Part of a small language model's weights.
Size: 15 layers, width 192, 4 heads of 32, MLP 768 GELU, vocabulary 4893, 7.84M parameters.
Training: a variant of Adam for these matrices, 315M tokens, 4809 steps.
Each number is 50 + 12 x the weight over the matrix's rms, rounded and kept within 0 to 99. Layers, rows and columns count from 0.

# layer 7 MLP up, 768x192, rms 0.081, rows 686-702, columns 96-191
37 44 40 40 56 37 50 44 60 61 42 57 56 49 38 49 28 42 66 35 62 56 47 29 63 46 35 52 58 50 43 57 33 47 62 44 42 51 68 54 46 47 57 63 64 40 41 34 57 53 71 46 37 42 42 58 33 50 43 36 61 51 42 29 60 49 50 43 64 50 41 46 51 44 45 75 55 52 54 43 49 59 55 63 33 49 54 39 49 39 43 57 51 24 57 77
38 72 52 28 51 52 47 40 22 37 35 39 55 78 41 50 32 65 47 47 43 42 56 60 45 61 47 46 42 49 54 53 51 29 62 55 70 55 51 38 82 67 57 47 44 48 34 36 41 66 60 57 48 63 34 65 58 57 72 49 78 53 63 56 46 63 38 38 41 60 49 58 48 53 42 61 52 40 56 61 45 72 49 43 50 58 34 47 43 63 58 59 42 53 42 54
33 49 73 28 58 30 50 53 48 66 33 48 62 54 50 40 71 20 52 33 56 52 61 21 66 56 44 55 66 33 58 38 45 38 51 28 34 37 57 56 74 36 60 78 50 22 51 55 51 32 69 70 46 47 42 59 60 52 54 42 54 71 61 59 53 30 56 63 23 45 43 49 45 58 33 65 30 55 62 50 48 67 53 43 70 52 41 43 50 60 70 45 55 82 55 26
39 53 49 46 58 71 52 52 51 48 34 38 55 54 22 47 63 66 81 41 48 42 66 48 77 49 62 31 50 26 62 33 46 45 52 64 47 56 60 58 50 29 33 71 45 50 38 61 60 33 37 51 49 47 45 64 47 70 62 39 36 62 46 49 41 48 50 52 44 50 48 33 45 39 31 45 43 57 55 56 60 49 52 58 81 71 52 62 49 35 36 49 40 62 57 45
46 29 75 58 41 50 21 58 35 59 72 58 58 35 54 44 51 51 66 54 59 53 50 49 57 62 57 47 38 82 56 53 71 52 26 59 39 48 54 63 29 54 63 60 33 40 61 57 30 50 53 35 56 41 65 33 54 31 60 59 51 55 12 47 66 64 45 48 25 33 46 70 39 37 29 67 29 56 59 55 62 56 29 25 63 69 45 40 36 48 48 62 27 55 45 55
46 82 46 16 45 48 49 33 50 54 69 46 60 50 37 56 46 36 36 52 46 51 56 59 48 32 45 52 30 47 90 68 39 49 30 70 34 57 74 69 46 59 53 75 21 57 53 30 45 34 36 35 48 35 35 39 52 50 64 29 66 78 42 60 55 31 16 53 68 59 57 66 46 30 67 50 51 51 49 57 49 70 54 79 62 53 44 31 67 60 43 49 50 55 60 51
36 41 57 35 40 45 59 40 43 40 64 65 53 52 53 62 74 38 53 45 38 46 71 62 57 60 39 37 48 43 61 63 39 31 57 52 18 58 63 43 55 60 53 44 35 54 50 50 61 51 44 52 58 21 52 24 63 30 57 60 50 59 53 53 49 41 34 50 53 20 37 77 52 67 56 48 28 44 62 58 53 20 51 49 40 48 41 40 60 65 59 58 65 70 74 47
49 43 47 47 42 41 49 39 52 52 47 44 50 55 50 60 52 61 55 33 42 53 53 39 43 46 35 35 33 46 43 55 51 42 41 70 48 51 36 64 75 67 31 55 62 27 48 43 62 39 66 52 35 43 50 50 61 47 68 50 48 60 27 60 46 43 53 45 52 59 38 55 39 55 55 56 58 45 32 52 66 53 45 39 46 52 36 55 31 39 45 48 60 72 58 53
54 49 46 48 40 48 62 34 26 25 53 51 75 42 49 52 57 62 52 60 55 44 70 58 57 41 68 47 35 63 66 39 74 34 44 65 51 79 44 55 59 53 56 70 44 54 39 58 30 63 41 27 27 49 47 38 47 58 57 54 57 77 48 73 49 56 54 57 55 65 38 64 42 30 41 59 41 31 61 54 62 53 37 57 81 85 49 48 33 54 44 82 32 40 84 53
43 35 51 62 55 52 35 29 39 51 63 54 57 44 41 38 60 44 57 38 52 61 49 48 55 40 51 49 41 33 72 51 53 45 54 58 48 55 55 55 54 57 37 51 34 43 31 42 59 55 53 57 49 33 42 49 50 50 55 52 63 64 53 62 61 39 59 49 53 61 43 42 46 59 41 59 52 58 61 55 36 58 39 47 54 59 36 27 51 58 34 58 55 39 53 64
29 74 60 22 55 60 34 60 37 38 66 59 49 45 50 56 60 54 54 55 48 52 41 37 53 56 62 43 26 64 41 47 53 26 43 61 32 57 25 77 48 46 40 37 32 37 31 29 57 49 48 61 35 40 70 33 45 62 67 74 43 71 31 68 80 52 50 61 42 36 33 83 46 36 45 50 40 76 55 41 64 68 48 38 56 39 52 34 41 45 65 58 33 53 53 33
60 35 51 45 56 60 54 39 42 56 53 21 41 52 50 49 32 42 51 55 42 54 62 49 40 50 29 64 48 38 50 50 54 41 50 56 44 47 66 54 64 54 43 54 58 46 32 37 45 60 65 44 60 59 44 44 46 56 28 38 63 58 57 33 49 37 34 70 70 75 57 44 51 59 42 49 34 54 42 58 66 70 34 51 53 64 56 46 44 59 36 63 30 33 51 51
39 56 74 74 38 42 58 48 53 49 42 65 42 34 52 59 34 42 53 45 59 60 69 43 34 57 41 60 61 66 48 40 44 57 47 57 46 78 23 29 43 41 48 47 61 54 54 28 60 53 67 43 53 36 48 53 50 44 20 80 64 40 37 45 73 37 34 78 56 39 40 48 58 51 43 42 54 51 55 34 40 40 46 55 77 39 62 28 41 61 44 44 73 44 59 45
54 44 53 43 43 35 58 56 41 53 60 42 45 77 65 67 52 40 73 33 36 62 46 44 40 50 50 35 47 36 50 42 72 76 32 49 43 52 17 48 53 41 50 53 63 47 38 60 36 53 41 58 45 28 55 44 70 33 54 63 52 51 43 25 56 56 55 62 44 60 19 52 71 68 48 74 39 19 48 65 26 38 37 65 45 72 52 27 40 70 14 46 49 39 63 55
50 48 45 33 58 53 49 62 39 50 33 49 57 71 37 58 62 50 48 49 58 63 63 50 60 51 46 45 48 57 53 47 72 56 53 59 49 61 43 26 57 57 49 54 44 46 55 32 39 49 52 54 53 35 64 58 44 51 31 34 71 67 26 56 38 61 54 49 47 57 50 65 52 26 47 39 43 48 49 63 38 63 35 16 49 52 38 47 43 68 43 47 41 56 47 47
43 57 48 44 56 45 64 49 36 39 43 58 77 52 36 56 51 41 75 46 47 62 71 65 40 46 35 62 24 45 56 39 49 33 53 43 48 59 76 37 61 52 41 44 50 64 57 51 51 55 43 25 21 43 45 59 47 54 67 52 64 57 38 66 59 49 44 42 96 42 53 41 50 55 54 41 49 74 50 56 57 26 51 67 58 51 33 36 51 41 50 43 60 51 50 58
58 16 53 37 33 56 71 37 36 37 56 31 57 55 31 55 34 39 54 63 49 42 69 26 68 56 39 52 40 43 40 63 71 40 50 47 44 43 44 22 49 66 69 37 35 46 51 51 26 44 60 53 39 56 31 46 41 46 64 39 44 38 72 44 58 63 24 61 54 48 30 40 44 29 42 50 48 48 76 72 47 54 53 63 49 57 58 69 47 69 62 67 39 59 50 67
# layer 7 MLP down (transposed), 768x192, rms 0.0635, rows 686-702, columns 96-191
68 60 54 55 36 56 45 53 55 48 61 46 42 45 65 56 63 62 48 57 29 47 52 63 40 60 64 53 36 59 64 54 66 51 52 46 52 39 31 36 58 66 42 34 42 66 54 57 42 58 43 53 67 48 48 47 60 47 59 52 36 58 54 62 56 45 46 50 43 57 59 55 50 72 50 17 43 50 43 61 62 35 40 34 66 76 49 67 47 57 50 45 46 60 36 18
44 55 57 55 69 53 43 35 81 44 50 61 40 47 45 73 65 36 51 52 54 36 36 35 48 35 41 69 61 62 60 51 40 46 32 58 68 27 31 49 39 47 39 24 38 59 47 64 54 56 71 38 52 68 49 50 47 57 56 34 25 51 69 55 66 47 47 61 48 63 43 64 38 37 57 47 59 54 71 28 55 48 59 55 37 38 77 67 54 50 44 41 41 32 46 44
60 56 83 80 81 38 52 65 41 41 52 60 28 61 45 28 45 32 45 46 55 48 09 65 61 85 38 43 77 60 37 47 48 21 78 61 85 60 70 23 73 23 68 56 68 13 57 52 65 44 47 39 45 54 43 43 60 58 57 56 56 31 66 69 41 72 64 37 35 50 45 49 30 75 32 57 41 44 36 42 62 30 33 44 51 41 45 44 63 93 22 78 48 51 53 31
64 52 45 48 28 24 56 50 42 30 70 57 47 47 75 55 46 36 27 47 33 44 51 43 38 48 48 71 50 83 39 59 47 58 45 44 26 48 46 47 48 69 41 51 45 48 55 26 38 76 51 38 57 59 61 43 63 39 49 69 65 47 53 51 63 60 51 46 41 57 37 71 71 59 72 55 59 33 70 55 45 57 46 47 23 42 46 34 55 59 54 61 40 39 53 48
48 40 47 55 77 60 47 48 48 62 45 60 52 48 58 56 28 34 54 46 75 51 73 33 56 34 35 38 49 41 52 45 39 38 57 58 45 67 24 31 44 60 49 44 53 49 52 57 46 29 48 66 47 41 51 71 48 55 51 28 57 70 64 49 65 71 48 39 69 76 40 30 32 50 54 75 42 64 00 27 50 78 46 34 60 45 50 56 32 64 38 70 57 37 85 29
76 49 42 92 71 51 49 63 39 40 62 51 32 53 24 58 58 56 69 56 73 53 66 54 44 71 71 82 50 42 65 77 41 43 43 54 59 37 63 64 36 34 53 57 37 37 48 54 38 72 58 42 29 50 46 41 39 45 60 46 45 65 62 39 41 64 25 67 60 48 58 46 68 66 38 58 61 50 39 45 49 61 41 58 28 59 73 24 53 48 52 63 67 45 36 47
47 62 77 43 44 69 25 53 56 55 52 48 64 51 48 38 34 44 49 39 40 34 46 40 39 49 55 47 57 36 60 50 62 74 60 63 51 38 79 40 59 44 44 55 34 52 45 53 53 54 63 63 40 73 45 44 63 40 44 41 35 43 57 29 35 58 61 46 61 66 50 54 61 41 51 46 73 58 45 47 45 67 50 61 54 76 29 44 42 49 49 79 57 26 39 70
53 61 60 66 72 73 53 66 36 49 48 55 48 41 39 31 46 44 45 53 61 56 52 66 65 37 59 59 64 64 57 53 44 47 55 30 51 36 63 46 49 46 74 66 41 66 34 57 58 62 42 42 58 57 49 47 39 54 41 55 54 48 64 37 46 63 41 61 43 34 60 55 52 57 61 56 48 54 82 28 46 55 43 61 43 46 56 51 76 71 55 48 35 42 40 46
49 37 37 39 52 69 51 31 25 20 42 57 58 89 51 09 51 67 38 51 58 80 15 63 62 35 90 40 39 78 52 35 70 54 33 53 35 99 45 39 62 20 42 70 65 27 39 60 32 54 55 20 51 63 55 69 75 78 35 48 68 55 70 39 57 28 48 75 72 38 61 38 66 56 45 49 40 69 74 42 58 26 77 40 68 55 56 45 52 60 63 79 63 61 75 74
42 41 50 61 55 44 35 31 39 42 62 51 64 38 46 39 58 43 63 29 49 53 52 43 47 42 47 50 35 46 83 61 50 53 58 58 45 51 54 57 54 55 35 53 40 52 23 39 70 51 53 61 42 16 40 50 45 51 57 56 63 72 48 63 66 42 47 40 51 58 27 36 37 50 30 54 41 53 90 51 37 58 50 44 46 67 45 19 53 55 24 58 45 45 60 64
74 55 47 63 67 32 54 47 56 72 37 45 41 54 49 66 53 43 57 35 42 60 57 53 52 74 59 45 61 29 70 51 40 61 59 32 51 48 63 28 34 38 42 48 47 48 62 52 24 53 57 51 45 63 30 46 50 51 54 21 65 55 57 49 35 46 46 39 48 57 52 30 79 62 55 35 51 45 66 55 40 26 44 46 50 50 41 54 55 28 55 50 62 61 59 59
51 43 36 44 49 33 57 61 62 51 59 65 61 56 43 46 66 42 44 46 56 66 45 52 40 58 66 34 84 54 59 49 39 69 45 60 56 64 55 39 40 45 58 48 54 52 73 57 42 59 31 57 54 44 52 59 56 33 67 49 36 40 57 65 46 48 62 31 29 36 51 49 60 50 54 31 49 52 66 36 34 26 52 61 56 24 44 54 59 50 55 52 70 54 42 42
53 63 33 24 43 60 25 28 49 40 54 31 55 60 51 40 66 50 52 42 51 55 46 61 56 48 51 37 44 23 53 51 53 35 63 50 49 27 67 40 39 69 49 46 35 63 48 76 46 57 41 66 43 59 40 40 46 56 60 14 39 41 56 54 43 60 71 40 61 56 53 58 43 45 46 65 51 41 69 55 47 53 44 49 41 66 62 69 69 48 44 48 46 37 42 54
50 43 59 58 48 49 56 52 72 42 31 46 78 23 48 61 47 52 26 46 78 45 34 46 45 42 41 76 50 72 67 52 32 40 74 52 63 35 50 50 34 65 70 50 40 52 53 27 41 53 34 41 60 75 63 59 56 47 34 47 34 66 50 63 40 42 69 42 68 49 65 32 29 50 64 28 60 64 34 57 64 52 39 21 46 36 44 73 68 34 52 57 36 41 31 47
47 44 51 61 48 51 49 56 52 50 81 45 48 38 60 46 47 56 43 47 44 38 37 51 50 46 53 30 53 44 70 54 49 53 62 48 36 39 54 56 48 53 45 40 48 64 44 77 55 50 58 55 59 61 35 54 67 48 53 78 39 31 71 46 63 35 50 50 63 43 48 32 42 64 40 49 53 66 94 41 55 26 63 60 45 52 36 32 45 35 23 46 52 47 61 55
45 49 36 40 50 43 37 60 69 56 43 68 30 53 61 55 41 59 20 45 52 23 33 38 51 61 54 39 66 40 49 47 68 52 59 73 41 42 38 66 39 36 48 45 37 56 55 54 40 63 52 57 58 51 60 50 71 57 28 49 45 64 59 34 38 32 54 54 27 52 32 53 46 67 58 55 61 26 66 45 51 42 23 39 38 47 62 66 49 50 55 52 42 50 52 46
39 64 39 22 38 47 37 60 19 32 45 55 55 41 33 67 64 28 65 39 62 67 57 82 58 55 57 55 60 42 51 65 48 40 53 56 50 48 53 67 49 28 50 49 55 33 56 59 41 54 41 51 64 43 43 65 49 54 46 35 65 69 24 58 43 00 49 45 57 48 60 54 56 62 46 46 62 40 80 57 56 66 86 40 42 43 51 37 40 36 60 33 29 65 60 23